python train.py --n_layer=25 --lr_mult_o=3.0 --lr_head=0.00925 --decay_shape="linear"
Each number is 50 + 12 x the weight over its row's rms, rounded and kept within 0 to 99. Layers, rows and columns count from 0. The size before them is the row's rms in percent of the matrix's.

# k: layer 13 attention key, 96x96, rms 0.135, rows 77-95, columns 0-95
# q: layer 13 attention query, 96x96, rms 0.136, rows 78-95, columns 0-95
# v: layer 13 attention value, 96x96, rms 0.101, rows 64-81, columns 0-95
# o: layer 13 attention output (transposed), 96x96, rms 0.194, rows 64-80, columns 0-95
k77 102:63 44 73 42 70 58 32 51 60 58 38 44 58 59 43 43 34 66 46 50 40 66 53 68 48 53 33 37 60 52 35 58 27 62 64 59 40 30 34 32 56 51 58 59 49 68 55 67 29 41 64 50 38 35 84 54 48 40 38 55 55 51 48 42 28 34 57 55 63 29 57 54 58 50 35 55 62 52 41 46 55 60 52 51 40 58 43 46 31 51 48 39 68 57 44 22
q78 095:36 48 55 46 55 48 56 66 63 65 57 44 45 52 47 82 34 37 54 60 54 69 58 31 35 53 32 48 56 39 38 20 43 36 72 56 45 46 66 60 43 43 62 82 44 26 67 46 46 45 49 37 57 30 49 31 47 59 39 46 34 27 39 71 54 59 30 57 53 43 56 52 50 60 30 52 53 49 53 64 48 35 42 45 49 50 63 64 49 56 64 61 54 58 60 53
k78 104:49 71 40 59 44 58 67 54 66 52 47 55 39 31 34 36 36 50 45 47 48 31 53 65 68 51 54 41 28 51 60 47 51 49 69 66 41 58 44 51 42 48 63 73 35 51 47 59 55 65 48 51 70 56 26 43 52 62 54 43 50 42 33 89 29 54 69 46 40 44 50 36 48 42 41 36 48 47 58 66 56 50 61 51 34 68 37 50 38 58 51 21 71 35 50 45
q79 089:65 56 31 38 39 45 64 41 63 47 52 48 75 65 63 56 71 47 48 55 61 36 50 50 48 53 40 63 60 64 41 38 25 31 68 55 51 57 56 52 41 48 74 49 43 33 44 39 45 62 54 63 37 36 55 43 70 51 40 54 41 64 55 43 25 72 41 41 55 66 42 43 61 41 50 31 15 42 54 51 61 46 57 37 47 55 60 41 61 35 45 51 29 25 57 57
k79 096:23 47 22 37 19 60 45 39 46 55 42 57 65 60 44 34 41 71 74 54 62 37 42 50 47 49 50 59 39 42 47 33 71 54 57 46 50 47 43 44 44 52 64 42 37 54 54 52 40 60 30 62 41 51 32 59 49 67 53 34 43 46 54 78 51 60 45 52 61 38 61 44 68 42 42 16 37 58 51 61 47 49 52 49 63 75 64 61 62 63 56 55 59 44 55 44
q80 109:23 56 51 47 79 57 28 65 60 70 54 48 44 49 45 68 64 32 66 34 52 45 58 36 63 59 40 19 58 47 35 60 49 44 58 47 51 63 61 46 53 44 49 68 65 42 56 47 58 68 62 54 51 48 52 49 63 42 55 45 23 44 52 51 45 76 46 31 59 51 56 34 64 63 54 46 56 56 15 52 53 61 43 54 50 41 37 60 31 34 58 55 59 54 38 42
k80 103:34 39 57 51 71 47 61 54 32 59 75 43 25 46 48 43 55 39 66 45 24 43 51 66 36 60 53 58 51 44 31 80 44 77 45 33 63 55 64 53 39 65 65 39 36 43 44 38 61 68 51 66 61 49 34 34 40 42 73 53 17 48 56 37 50 50 61 45 49 49 59 62 59 56 53 54 36 36 54 50 49 40 59 53 48 52 47 58 63 68 51 34 42 46 46 46
q81 092:27 47 27 53 46 50 44 48 44 33 37 49 55 44 25 35 58 52 62 46 49 57 72 79 44 52 37 51 56 36 33 49 52 44 53 33 68 58 60 64 61 52 40 43 45 61 65 57 45 53 39 52 61 40 51 41 67 52 56 64 55 37 47 36 39 88 30 35 38 59 54 62 55 54 56 62 59 42 40 47 55 27 52 58 32 52 79 50 59 55 39 72 42 49 38 49
k81 099:28 37 69 44 56 70 68 31 60 39 49 56 52 52 49 52 51 72 51 31 49 68 61 69 47 70 35 57 36 33 44 55 32 63 44 40 48 53 44 61 47 37 39 59 37 28 39 61 73 44 53 37 54 23 49 60 57 34 52 44 55 39 68 52 58 57 42 66 40 47 63 49 43 55 37 71 51 58 67 77 45 49 46 44 34 37 63 39 40 49 56 36 62 45 39 51
q82 093:53 52 40 21 49 27 45 58 47 67 52 41 49 44 63 66 62 52 45 46 42 38 53 66 37 60 54 69 60 35 53 45 57 44 52 51 65 30 40 49 56 41 52 43 52 40 50 56 49 63 47 55 39 52 39 50 62 24 65 35 38 53 62 70 47 38 51 48 46 78 50 60 55 32 25 57 68 43 35 54 74 85 54 70 57 47 39 65 42 49 34 56 48 41 54 28
k82 094:65 48 42 53 54 32 50 54 33 66 58 62 50 69 51 76 66 29 53 64 56 40 36 53 49 34 59 51 66 39 18 61 43 47 55 35 60 61 72 50 56 58 55 45 25 47 56 55 65 67 40 51 23 63 47 41 30 57 58 56 44 83 42 33 56 47 29 37 39 47 59 52 61 50 59 30 51 50 54 42 52 52 44 56 65 48 63 43 44 64 34 52 46 39 43 52
q83 102:29 46 53 52 59 70 38 45 51 51 54 45 60 42 32 53 25 55 56 50 35 39 51 28 52 53 57 26 46 37 49 36 22 50 56 43 52 50 90 49 58 49 62 65 33 60 55 47 52 51 46 47 60 33 58 69 51 41 54 50 34 48 60 50 68 64 53 64 57 44 72 29 43 51 70 61 34 67 54 56 26 45 53 43 51 44 33 60 48 42 70 58 53 65 59 48
k83 101:37 54 52 62 46 46 71 49 48 47 50 36 45 32 58 44 39 42 62 67 44 61 58 57 47 46 75 38 50 59 49 61 57 58 44 52 46 29 46 53 58 50 51 64 60 58 42 52 58 67 42 58 59 45 53 22 51 65 34 24 43 22 50 56 55 64 59 47 57 61 57 57 40 55 48 60 19 31 58 67 45 74 32 55 63 54 17 66 40 40 44 40 32 64 50 46
q84 099:60 55 23 31 57 56 31 41 40 63 59 60 20 46 44 53 41 62 54 57 41 47 40 58 29 53 47 38 39 48 07 56 48 26 35 56 63 65 57 44 48 35 56 56 50 56 47 58 61 58 41 52 59 42 38 51 56 49 71 59 34 54 49 45 53 38 43 55 65 46 69 29 46 56 49 34 63 47 40 54 50 47 59 37 72 52 67 64 44 70 42 65 63 60 49 35
k84 105:55 55 66 53 45 29 62 44 41 54 55 50 29 40 24 48 51 50 41 36 33 55 45 61 34 25 56 44 55 67 43 66 45 46 44 39 64 56 54 56 65 56 39 42 49 32 51 41 64 44 32 51 66 69 64 56 37 86 59 49 45 53 45 44 43 32 51 66 70 54 60 35 55 52 47 59 30 49 50 61 67 66 39 36 40 33 35 50 37 77 64 54 53 65 41 54
q85 094:55 37 27 44 49 36 61 63 56 41 35 71 57 70 46 40 55 46 36 69 48 36 58 55 36 49 31 55 75 42 53 62 53 46 56 61 32 64 26 45 44 63 67 46 52 65 60 48 50 62 53 61 21 50 44 29 50 42 76 46 45 53 69 35 53 64 44 31 56 39 54 39 55 28 52 54 43 56 44 58 35 54 40 44 47 61 68 37 38 59 49 54 66 70 38 39
k85 101:36 76 55 54 63 60 45 49 41 37 52 50 35 61 61 18 27 67 53 51 61 47 44 48 47 34 39 65 52 66 29 58 54 50 53 34 27 37 60 46 66 53 55 36 59 39 37 66 76 43 51 62 39 42 45 46 47 46 57 59 69 39 63 55 37 38 62 54 70 43 37 70 44 54 34 53 57 64 23 48 42 54 59 41 36 41 52 49 45 60 46 62 54 58 75 51
q86 107:36 40 40 36 67 44 46 53 27 47 46 51 55 61 55 52 55 61 61 34 39 47 44 35 71 61 63 51 51 43 45 50 47 36 59 69 50 58 63 67 43 30 41 69 40 54 45 60 65 49 44 24 61 44 50 37 45 46 51 71 33 40 43 38 47 67 45 51 70 41 58 19 62 58 63 27 49 77 54 69 20 47 66 37 41 48 56 60 55 55 49 55 56 39 57 53
k86 104:41 41 42 52 53 24 68 56 58 55 69 58 51 28 56 44 34 55 55 36 42 51 40 54 34 37 53 52 45 55 64 54 60 86 60 32 42 68 58 63 53 28 35 44 46 39 40 60 40 50 46 52 72 67 49 40 57 51 54 43 50 26 33 52 54 34 61 60 61 45 48 37 44 64 37 51 49 57 39 60 44 76 61 54 37 45 54 75 52 61 66 51 29 38 59 66
q87 099:22 49 59 51 53 48 41 36 78 46 35 61 53 55 34 63 47 48 43 40 48 67 60 55 48 69 51 38 39 62 41 52 67 45 57 49 50 43 39 44 38 59 65 32 48 68 54 57 64 38 53 61 73 54 52 45 52 43 70 57 33 49 46 42 46 79 56 21 44 62 43 47 57 32 38 47 60 44 56 34 47 50 61 52 35 15 55 41 40 40 39 76 45 62 36 49
k87 105:33 52 37 42 29 34 65 48 50 77 35 49 32 70 46 69 56 70 66 45 63 55 35 44 37 60 52 73 49 37 48 56 51 67 50 53 63 39 34 45 60 68 51 56 38 50 52 51 70 55 73 49 66 48 54 54 60 20 45 43 45 57 52 26 46 61 36 45 52 58 57 41 69 41 37 41 45 28 54 54 62 35 56 42 33 59 49 61 48 57 53 20 48 46 47 49
q88 091:43 54 40 43 52 53 73 49 55 44 60 43 64 46 51 63 63 59 31 55 50 35 37 76 78 45 61 45 35 58 47 63 63 22 58 39 64 31 45 67 28 51 44 46 64 55 50 42 50 38 41 51 57 46 41 49 45 38 59 60 47 66 46 62 41 38 35 29 18 61 54 56 64 39 67 48 60 55 40 55 40 47 56 46 53 66 42 53 32 63 51 55 47 47 83 66
k88 095:54 55 22 55 45 50 18 46 70 36 46 55 48 45 46 71 61 58 41 46 81 50 43 59 80 63 36 47 62 57 53 65 42 45 47 36 51 62 51 43 47 55 65 42 57 43 15 48 43 33 46 35 59 38 55 51 42 65 42 54 43 75 36 51 38 36 37 41 32 53 50 47 50 62 60 48 66 41 54 65 48 49 78 45 37 51 51 44 43 63 55 54 39 50 70 56
q89 091:50 54 55 65 70 57 61 58 61 26 61 55 62 45 41 53 34 30 50 41 52 65 48 41 20 69 36 38 43 50 56 42 43 49 50 58 52 56 54 53 40 45 43 56 32 62 54 51 79 63 27 39 33 67 61 66 45 38 38 42 53 42 68 23 50 30 45 61 52 48 50 43 73 65 42 31 47 64 39 64 40 56 64 45 58 34 39 62 39 53 75 42 55 48 51 42
k89 102:61 48 58 61 49 30 55 57 55 42 58 37 34 60 37 26 61 59 47 68 48 29 42 46 41 46 76 57 67 44 41 57 31 37 42 68 31 53 72 46 55 87 48 59 45 44 57 56 17 52 62 53 62 66 66 44 42 61 58 54 53 44 60 44 35 55 50 44 42 62 44 49 45 76 43 46 45 51 52 49 16 53 39 41 51 48 51 64 45 47 50 50 35 36 46 40
q90 093:63 52 60 64 37 54 45 33 61 56 58 61 39 55 53 44 41 59 51 35 47 79 57 48 69 49 61 46 67 53 51 70 40 47 65 66 49 61 64 40 49 86 70 50 37 45 41 49 41 36 41 62 42 58 30 68 37 57 49 37 67 46 15 52 35 22 28 55 43 44 42 45 54 53 49 36 66 54 49 31 54 51 56 70 35 49 39 56 51 55 43 35 52 55 47 45
k90 089:43 42 56 39 40 47 69 58 49 47 59 59 52 62 46 45 39 38 31 45 51 74 62 26 62 71 29 46 42 57 70 44 39 60 66 57 76 52 49 49 59 57 64 57 58 55 47 45 34 46 47 60 49 55 48 52 45 44 46 40 58 43 29 48 36 47 39 46 49 70 63 51 63 29 56 61 40 51 37 32 54 69 47 61 21 59 19 37 49 39 43 35 68 70 63 44
q91 101:47 28 44 51 35 28 69 45 29 45 53 64 46 40 40 63 49 54 38 61 57 35 45 80 37 33 46 57 54 54 62 81 68 46 48 27 59 47 54 39 64 54 66 50 40 52 28 40 64 27 56 62 55 43 42 32 44 73 49 45 52 37 60 63 54 39 56 45 50 54 57 38 65 37 47 52 66 36 61 54 58 67 46 60 49 52 65 38 47 63 32 38 55 47 52 29
k91 100:56 62 53 31 40 50 37 64 32 62 40 54 56 41 31 74 42 63 38 62 58 57 34 35 49 37 52 48 46 40 46 53 57 60 74 23 57 54 56 53 78 51 46 32 46 46 38 64 62 47 37 39 41 36 61 36 55 52 46 51 30 62 43 67 53 38 61 49 52 49 64 52 40 47 30 76 60 66 43 51 72 53 59 36 53 35 46 45 66 57 34 66 71 40 35 43
q92 080:30 53 39 62 37 59 27 46 48 40 36 51 52 54 38 42 55 52 48 48 55 34 51 56 34 71 52 69 47 53 69 66 56 49 50 71 37 35 43 57 54 60 48 33 60 87 34 44 58 47 46 38 67 61 51 49 57 71 39 54 41 56 48 61 62 44 13 62 51 64 48 59 64 69 49 26 53 54 35 48 45 52 31 48 47 52 44 34 48 56 68 44 44 42 30 35
k92 088:34 37 42 44 43 26 42 59 67 41 62 52 59 43 52 43 34 61 54 45 50 44 47 55 60 41 55 64 46 35 45 47 46 68 49 29 60 54 55 69 63 69 62 54 56 34 67 45 57 44 48 48 09 57 43 36 44 52 32 88 38 45 57 52 69 46 51 57 59 40 59 52 30 54 52 45 49 51 60 52 60 38 43 39 73 33 56 63 79 54 57 62 35 45 42 49
q93 084:44 42 68 68 63 40 55 33 53 45 51 55 46 56 62 55 38 64 47 43 65 35 68 53 43 27 36 34 51 42 72 37 78 45 48 31 47 40 69 62 46 52 63 34 29 66 55 61 63 41 61 73 40 41 38 51 36 41 39 55 43 56 33 49 61 32 50 57 67 45 47 58 38 56 65 41 60 72 57 37 60 42 61 53 49 46 51 35 65 65 59 51 59 42 32 32
k93 085:56 47 36 43 38 66 58 62 52 57 39 46 42 35 27 60 52 53 55 46 56 56 56 54 54 58 62 50 43 45 36 27 72 45 77 38 42 69 53 32 45 71 54 56 56 55 69 49 48 23 50 56 53 27 55 37 57 43 62 48 43 47 28 54 59 61 51 35 56 51 29 34 61 34 72 59 25 61 23 60 48 70 52 52 62 44 40 43 45 39 41 35 46 57 62 49
q94 101:49 53 41 55 48 45 61 54 50 49 31 36 15 57 31 43 55 41 48 58 43 40 53 65 49 47 48 60 38 65 54 39 45 54 50 47 46 54 61 46 50 68 64 36 58 30 71 47 34 50 56 52 57 23 46 70 44 66 83 62 59 52 47 60 43 38 57 50 71 42 50 54 44 68 45 30 65 57 63 49 71 29 39 30 47 36 65 46 51 49 29 47 75 55 57 51
k94 109:48 54 50 67 49 40 66 69 40 45 59 40 40 61 48 37 60 34 27 33 26 58 53 77 73 35 46 44 42 57 44 67 58 35 59 32 58 46 30 33 49 31 60 47 52 35 51 59 51 53 67 63 60 58 59 43 62 43 36 41 56 44 44 59 63 55 55 53 55 48 42 73 40 24 42 41 49 46 48 40 79 31 48 41 49 39 51 35 47 65 69 49 64 58 41 66
q95 101:49 60 52 54 41 71 52 50 39 45 46 54 53 48 39 50 54 50 38 53 51 43 54 53 58 52 68 70 39 60 63 41 39 43 60 52 36 43 38 55 71 61 74 26 44 44 43 60 66 30 41 48 41 68 45 46 45 61 27 41 60 45 36 63 37 60 68 59 41 49 72 57 28 49 50 46 38 20 82 47 69 61 30 59 56 31 44 50 46 66 66 37 44 53 37 39
k95 103:19 48 72 49 48 55 39 66 67 73 39 42 48 53 59 49 51 48 50 64 75 43 61 55 48 45 38 46 53 45 68 40 54 32 55 59 44 36 67 39 54 51 44 62 55 47 66 53 46 42 49 59 36 43 43 33 66 43 38 15 42 57 47 54 65 68 69 63 66 45 43 35 47 37 39 60 71 19 47 54 54 51 31 59 60 65 47 47 57 54 44 48 68 46 32 49
v64 107:63 59 46 46 48 53 45 47 44 54 53 53 67 47 64 34 47 40 54 52 56 39 44 37 64 45 49 25 37 35 58 29 49 51 49 51 55 68 53 68 64 35 60 35 46 59 65 40 40 57 41 45 41 64 56 40 28 20 64 45 54 53 48 38 48 65 37 81 61 53 54 36 42 68 64 52 46 52 28 38 54 29 41 29 45 44 57 50 84 60 52 49 68 51 48 71
o64 111:50 46 55 71 44 62 49 36 52 49 47 64 23 53 40 55 57 40 44 57 35 50 51 58 45 57 59 54 56 56 47 44 57 66 54 75 42 32 60 45 36 61 56 59 38 38 53 74 45 41 59 17 43 42 42 65 55 39 63 68 53 44 42 54 61 34 56 16 56 47 54 65 25 20 38 68 66 58 46 50 44 59 57 73 55 44 69 31 49 41 52 43 57 50 42 46
v65 103:68 56 34 49 48 50 38 60 62 36 51 66 68 68 42 34 34 57 48 35 53 50 52 66 61 52 45 54 67 49 56 44 54 42 35 40 39 39 41 65 54 37 62 31 53 40 39 71 43 49 42 47 53 48 50 58 40 54 84 31 67 49 47 49 31 49 61 25 43 67 36 46 59 75 34 49 66 56 74 55 62 29 34 52 66 46 43 45 30 56 49 57 41 45 49 34
o65 090:35 61 47 31 56 53 35 58 43 46 23 41 35 42 43 57 37 58 64 54 71 53 47 59 72 54 48 67 26 69 54 45 47 55 61 47 54 40 64 35 29 55 41 60 51 53 55 39 56 64 44 28 57 55 48 59 76 65 24 46 57 40 52 45 72 60 53 58 65 59 62 57 56 60 47 55 31 44 32 47 53 50 57 23 36 30 57 43 50 54 35 59 34 54 49 70
v66 107:57 32 41 41 44 42 50 57 61 33 61 61 33 25 54 60 57 37 28 47 45 49 61 75 51 48 49 43 59 59 35 33 50 57 51 55 39 40 59 47 33 50 60 40 65 64 27 67 37 40 60 73 60 31 45 55 68 44 34 62 47 55 64 72 76 35 51 40 53 64 62 51 63 44 49 57 56 50 42 41 42 73 44 49 45 59 46 45 41 56 25 71 41 71 46 53
o66 108:38 63 33 51 60 52 65 47 48 51 35 54 72 60 60 51 44 59 74 52 59 62 47 46 35 57 57 35 50 70 49 45 41 45 52 39 45 53 40 58 59 74 58 50 51 52 64 42 44 57 48 52 39 43 68 33 34 62 37 38 47 46 64 41 22 82 57 47 22 36 38 70 52 46 58 57 33 35 48 62 58 52 45 43 70 59 50 36 38 55 41 54 13 50 60 52
v67 105:57 40 56 72 51 34 45 64 68 61 55 50 28 60 56 64 47 39 44 52 57 45 58 66 39 29 54 41 48 77 42 46 51 59 52 45 59 31 50 44 46 65 43 57 58 22 42 73 50 41 48 49 67 38 63 56 59 47 27 40 76 47 67 51 78 49 56 36 50 63 61 43 27 34 57 61 58 40 63 43 27 37 62 39 49 55 55 51 36 52 51 48 34 48 33 58
o67 121:45 69 56 50 39 64 38 39 55 67 54 65 71 53 48 39 35 55 67 63 34 54 38 43 55 53 46 60 40 54 49 43 34 33 57 57 42 81 24 62 52 53 65 43 40 55 33 55 64 50 40 51 59 39 41 19 32 66 39 30 63 35 45 37 41 65 35 60 63 34 59 66 67 67 46 45 30 46 37 47 52 56 57 48 65 44 50 43 65 43 66 54 64 40 48 53
v68 105:50 59 52 34 50 65 40 57 61 38 47 45 53 43 43 51 64 40 70 47 63 39 28 43 54 57 35 49 44 69 60 52 41 28 48 65 72 43 65 71 63 49 70 57 68 29 49 51 58 48 50 53 64 51 37 57 36 56 51 65 47 30 49 64 37 48 46 36 57 31 26 40 52 68 48 58 56 45 45 53 44 60 67 67 40 39 59 29 47 56 46 30 63 81 53 28
o68 108:76 40 53 48 47 29 60 52 27 59 48 46 49 66 67 47 57 65 44 51 60 53 48 56 24 32 49 42 56 45 66 50 45 51 41 46 50 31 61 44 61 61 31 39 33 55 47 46 33 64 66 44 15 57 47 62 61 42 67 52 50 61 77 36 49 54 60 46 70 54 40 45 63 53 52 50 37 41 57 52 32 51 40 38 37 60 61 48 57 34 58 86 55 40 38 54
v69 090:41 48 41 41 70 56 49 63 51 28 76 56 52 63 41 53 35 57 64 28 51 51 46 60 56 48 48 54 48 59 65 68 38 80 52 35 58 48 71 50 54 53 61 46 63 54 78 44 36 53 21 34 41 47 44 57 61 61 52 55 64 32 50 24 61 36 40 45 61 56 56 46 48 32 36 55 41 22 42 59 52 31 44 45 54 54 43 59 50 34 51 72 45 42 61 58
o69 092:52 38 44 31 49 41 53 59 52 50 41 50 57 28 48 48 47 62 61 31 29 35 38 48 64 48 67 56 27 62 56 52 56 49 60 71 43 39 47 25 49 46 47 67 38 60 34 57 39 55 49 38 67 51 72 49 51 38 57 47 52 53 39 58 36 57 58 63 44 28 51 73 43 66 35 75 63 57 48 53 43 62 66 14 52 52 44 64 59 47 68 36 70 38 51 55
v70 108:61 40 68 40 51 55 47 63 61 31 54 53 51 60 52 70 44 30 28 41 55 27 72 62 56 40 57 71 59 69 42 53 39 56 42 63 45 61 46 52 43 68 14 57 46 46 35 46 35 68 50 73 49 42 55 57 64 33 37 56 68 43 52 48 53 51 45 38 49 47 55 49 52 84 45 57 44 45 44 45 64 41 58 51 65 70 48 59 37 49 44 26 39 60 59 57
o70 106:34 47 51 47 48 60 38 47 39 32 48 27 57 45 38 55 52 68 64 48 65 45 36 54 26 59 50 34 42 62 36 23 53 52 50 60 27 46 48 37 60 66 78 37 49 63 43 49 70 52 46 51 63 52 60 46 32 56 44 40 36 60 66 52 41 69 68 62 38 39 42 65 53 49 65 40 62 30 61 56 48 62 47 45 40 45 59 62 63 49 60 79 51 68 41 28
v71 104:37 21 52 45 49 64 43 61 46 53 51 53 48 56 33 48 52 60 50 37 59 35 68 54 39 52 47 64 76 75 64 48 52 32 52 50 52 45 47 49 39 36 41 26 42 68 61 73 68 66 24 62 63 59 38 49 39 67 62 52 54 52 60 62 59 44 37 57 70 30 37 65 38 55 54 32 49 37 49 46 50 51 53 33 46 40 37 48 44 66 52 63 51 49 53 19
o71 101:56 41 59 37 45 59 45 60 45 20 48 70 38 33 61 53 68 50 38 58 31 49 43 53 43 50 47 31 47 54 48 59 40 41 49 44 32 54 61 51 60 57 57 64 59 69 60 60 28 49 69 66 44 25 42 66 54 47 53 55 57 56 58 44 33 68 51 50 49 52 77 69 61 26 53 52 43 46 40 57 42 67 41 19 42 59 26 41 55 42 52 38 48 65 72 49
v72 101:41 17 49 37 77 52 70 52 47 50 52 56 47 50 64 61 31 65 49 17 42 32 56 55 43 57 58 46 50 61 41 55 40 43 25 55 53 37 43 47 55 29 55 60 44 51 44 61 54 49 26 47 61 65 64 54 57 08 44 54 47 67 64 45 43 51 67 49 42 67 69 46 44 58 39 55 63 51 53 40 39 46 60 48 44 52 68 56 45 46 47 39 35 66 58 64
o72 108:37 38 53 34 37 56 46 63 43 37 56 39 57 22 67 63 55 55 53 33 50 51 53 65 44 44 47 78 49 51 80 40 55 47 80 40 27 37 50 62 39 47 45 39 56 66 76 34 43 61 38 34 52 56 56 50 35 61 43 55 53 46 48 59 40 62 40 57 40 53 58 90 57 54 32 61 40 42 47 42 49 46 52 59 53 45 29 63 47 65 53 40 47 58 54 44
v73 095:54 44 30 57 51 32 55 46 50 37 46 44 53 41 62 49 63 56 59 62 60 39 43 42 31 58 42 49 58 37 43 57 37 28 67 43 45 47 36 46 59 38 37 55 74 50 56 31 52 33 78 63 35 64 66 48 52 39 56 17 66 56 42 56 49 50 52 55 71 65 48 51 71 42 35 56 47 40 60 52 73 61 37 57 44 35 61 38 77 70 49 58 47 59 33 60
o73 089:36 74 53 49 75 55 43 27 60 38 39 57 49 52 59 37 43 41 60 32 52 68 64 43 59 63 41 55 47 55 56 65 66 46 33 37 58 53 46 40 55 60 62 46 53 50 78 54 65 51 59 27 47 36 61 41 59 47 55 60 38 67 38 45 38 41 57 56 41 43 24 28 62 58 63 54 52 62 28 63 28 36 64 53 50 69 41 64 36 58 37 58 44 45 32 44
v74 104:55 61 45 41 50 46 50 51 45 54 70 42 61 56 69 26 57 63 28 43 36 64 52 57 60 37 62 34 43 45 57 58 52 23 66 47 47 62 39 53 29 66 44 36 36 59 21 42 77 44 35 46 43 52 57 36 58 41 54 49 58 44 70 56 52 61 41 84 68 35 55 25 48 34 42 49 57 58 44 68 49 42 55 60 40 44 43 66 51 36 65 52 49 48 43 66
o74 103:23 60 51 59 39 42 45 53 39 44 46 57 72 37 54 63 37 33 75 61 49 33 52 51 37 53 43 46 63 34 44 65 59 49 58 66 77 58 72 64 51 33 43 54 49 65 63 64 39 21 59 51 58 56 53 66 37 42 52 40 32 49 44 32 65 58 51 38 48 69 44 54 42 54 45 47 33 45 42 49 34 42 37 58 41 76 59 36 58 49 67 37 60 49 57 32
v75 092:64 66 27 64 48 48 69 61 31 42 60 60 43 38 60 54 50 46 48 54 61 49 12 41 55 48 47 43 42 65 46 56 46 46 62 60 43 38 53 74 57 45 64 58 54 48 27 49 68 55 68 49 61 44 66 62 31 50 37 44 31 52 54 39 60 45 50 60 37 18 33 32 50 49 63 42 51 58 57 46 49 45 64 61 58 59 40 36 49 38 39 24 71 36 42 41
o75 106:39 33 51 49 37 30 38 38 60 58 49 73 59 69 67 46 47 73 47 55 60 11 45 61 48 44 31 65 58 29 55 40 43 55 29 59 53 56 43 43 56 52 49 67 32 45 25 58 60 38 55 34 35 58 43 50 59 62 49 46 55 49 62 33 44 53 43 42 43 46 44 21 64 50 49 50 41 56 35 55 47 70 59 61 65 64 48 53 73 55 60 59 63 46 65 58
v76 094:68 56 45 54 48 41 44 48 59 44 70 46 60 49 57 74 56 64 44 53 60 51 79 27 53 34 38 56 49 52 43 48 17 46 76 52 29 63 33 38 48 53 46 37 41 33 43 50 23 65 32 53 46 37 44 49 69 46 60 42 65 59 55 46 46 48 50 46 77 46 41 45 35 74 55 67 56 66 46 33 36 62 39 55 53 47 56 58 59 37 42 46 37 57 43 58
o76 086:31 46 61 51 53 60 67 53 37 67 35 42 54 52 64 51 44 64 83 48 44 74 33 66 56 50 59 38 51 51 19 51 69 55 44 46 78 53 63 35 67 55 50 45 39 47 61 38 76 40 48 42 42 36 51 39 19 44 40 51 57 23 51 52 38 46 63 52 44 59 45 57 52 50 56 64 45 38 56 38 48 52 63 50 41 25 52 60 41 57 57 53 48 64 48 33
v77 103:33 35 49 44 39 71 61 41 43 48 45 64 40 39 59 43 67 30 54 54 47 23 39 37 31 52 46 52 70 45 39 37 50 32 49 54 54 67 43 60 38 43 69 63 75 55 51 37 65 72 54 44 74 59 56 39 40 43 46 57 58 57 53 46 46 32 43 25 45 64 43 67 48 63 72 45 49 27 58 42 66 37 46 50 55 61 53 42 57 43 44 50 58 44 75 33
o77 112:56 46 60 54 60 39 46 56 61 55 65 49 27 55 53 57 65 72 23 64 64 48 69 41 51 29 60 54 61 54 58 49 44 55 37 43 45 47 40 43 60 62 55 40 46 44 34 69 23 33 70 69 50 15 42 68 43 56 62 64 47 63 51 34 51 59 26 55 55 30 64 55 69 29 37 51 49 36 47 42 59 44 63 61 46 54 52 29 47 49 47 53 45 44 45 56
v78 105:28 44 64 41 67 42 37 55 61 40 40 66 32 63 49 34 64 55 57 67 40 62 68 50 44 60 55 28 36 71 48 48 41 42 45 33 46 69 49 33 43 65 61 43 37 30 36 56 48 46 72 58 72 52 80 49 47 63 58 56 36 43 52 51 65 64 52 38 53 46 45 52 60 62 29 46 57 53 39 53 34 52 57 47 55 69 58 60 35 46 51 37 24 36 55 36
o78 116:32 66 49 51 47 62 60 58 57 60 60 46 52 34 46 65 53 57 43 54 75 76 45 37 62 60 55 58 65 36 62 46 54 62 74 45 41 47 66 51 78 58 54 58 42 40 47 63 41 46 27 54 44 33 35 51 50 45 39 50 63 25 50 48 49 73 51 30 30 58 59 61 41 50 46 19 42 36 63 55 50 37 34 43 37 28 63 43 59 39 32 48 52 61 44 53
v79 099:71 51 39 64 54 60 50 29 52 68 31 45 48 59 42 37 62 37 50 26 47 60 52 56 48 58 35 48 63 50 69 58 26 47 49 48 60 73 44 56 44 49 37 45 56 58 53 65 81 68 58 47 44 51 42 49 51 40 39 53 35 43 39 21 31 62 64 34 72 34 69 29 50 49 57 64 54 50 48 52 56 51 34 48 41 65 52 31 33 45 71 34 46 49 50 55
o79 102:52 37 40 46 47 22 51 55 57 44 36 68 55 51 65 37 50 64 64 74 54 65 49 45 48 49 80 26 52 43 59 61 36 33 46 66 49 30 68 46 53 33 56 60 62 49 50 38 41 40 46 54 37 54 27 51 42 50 46 49 57 61 60 57 54 35 47 43 57 67 48 37 57 43 27 55 48 68 41 38 32 56 78 69 53 62 55 50 45 64 38 58 58 24 62 36
v80 100:75 43 41 39 55 70 32 31 56 65 18 45 70 65 61 35 49 49 31 67 61 35 58 69 51 42 37 41 43 40 37 53 46 33 60 49 62 69 62 55 59 60 50 55 45 43 42 48 63 60 50 70 35 64 60 54 58 40 58 56 45 35 25 54 59 67 56 48 29 64 48 62 59 49 40 38 57 40 45 40 36 45 43 43 68 55 58 50 51 40 77 51 56 54 44 33
o80 123:68 36 58 49 49 37 53 56 78 47 62 66 38 36 37 45 41 45 48 62 51 50 30 28 49 72 45 60 47 56 55 45 30 59 44 64 48 52 68 38 59 57 54 53 66 60 59 47 58 28 61 50 54 39 53 54 41 34 28 55 37 42 49 45 73 46 62 31 68 37 56 45 72 57 43 56 35 82 50 39 45 54 73 68 55 41 35 41 53 41 42 47 54 33 34 42
v81 102:53 58 43 60 39 40 44 41 23 49 54 47 41 43 66 42 41 53 43 42 60 62 33 45 49 61 63 80 60 79 43 52 53 35 59 61 52 41 49 25 53 62 47 53 35 67 44 50 37 61 56 63 52 50 46 35 46 48 33 42 48 39 71 46 45 63 27 48 64 55 51 31 33 26 66 68 42 28 44 50 48 49 58 51 62 66 61 60 60 46 57 54 69 71 27 46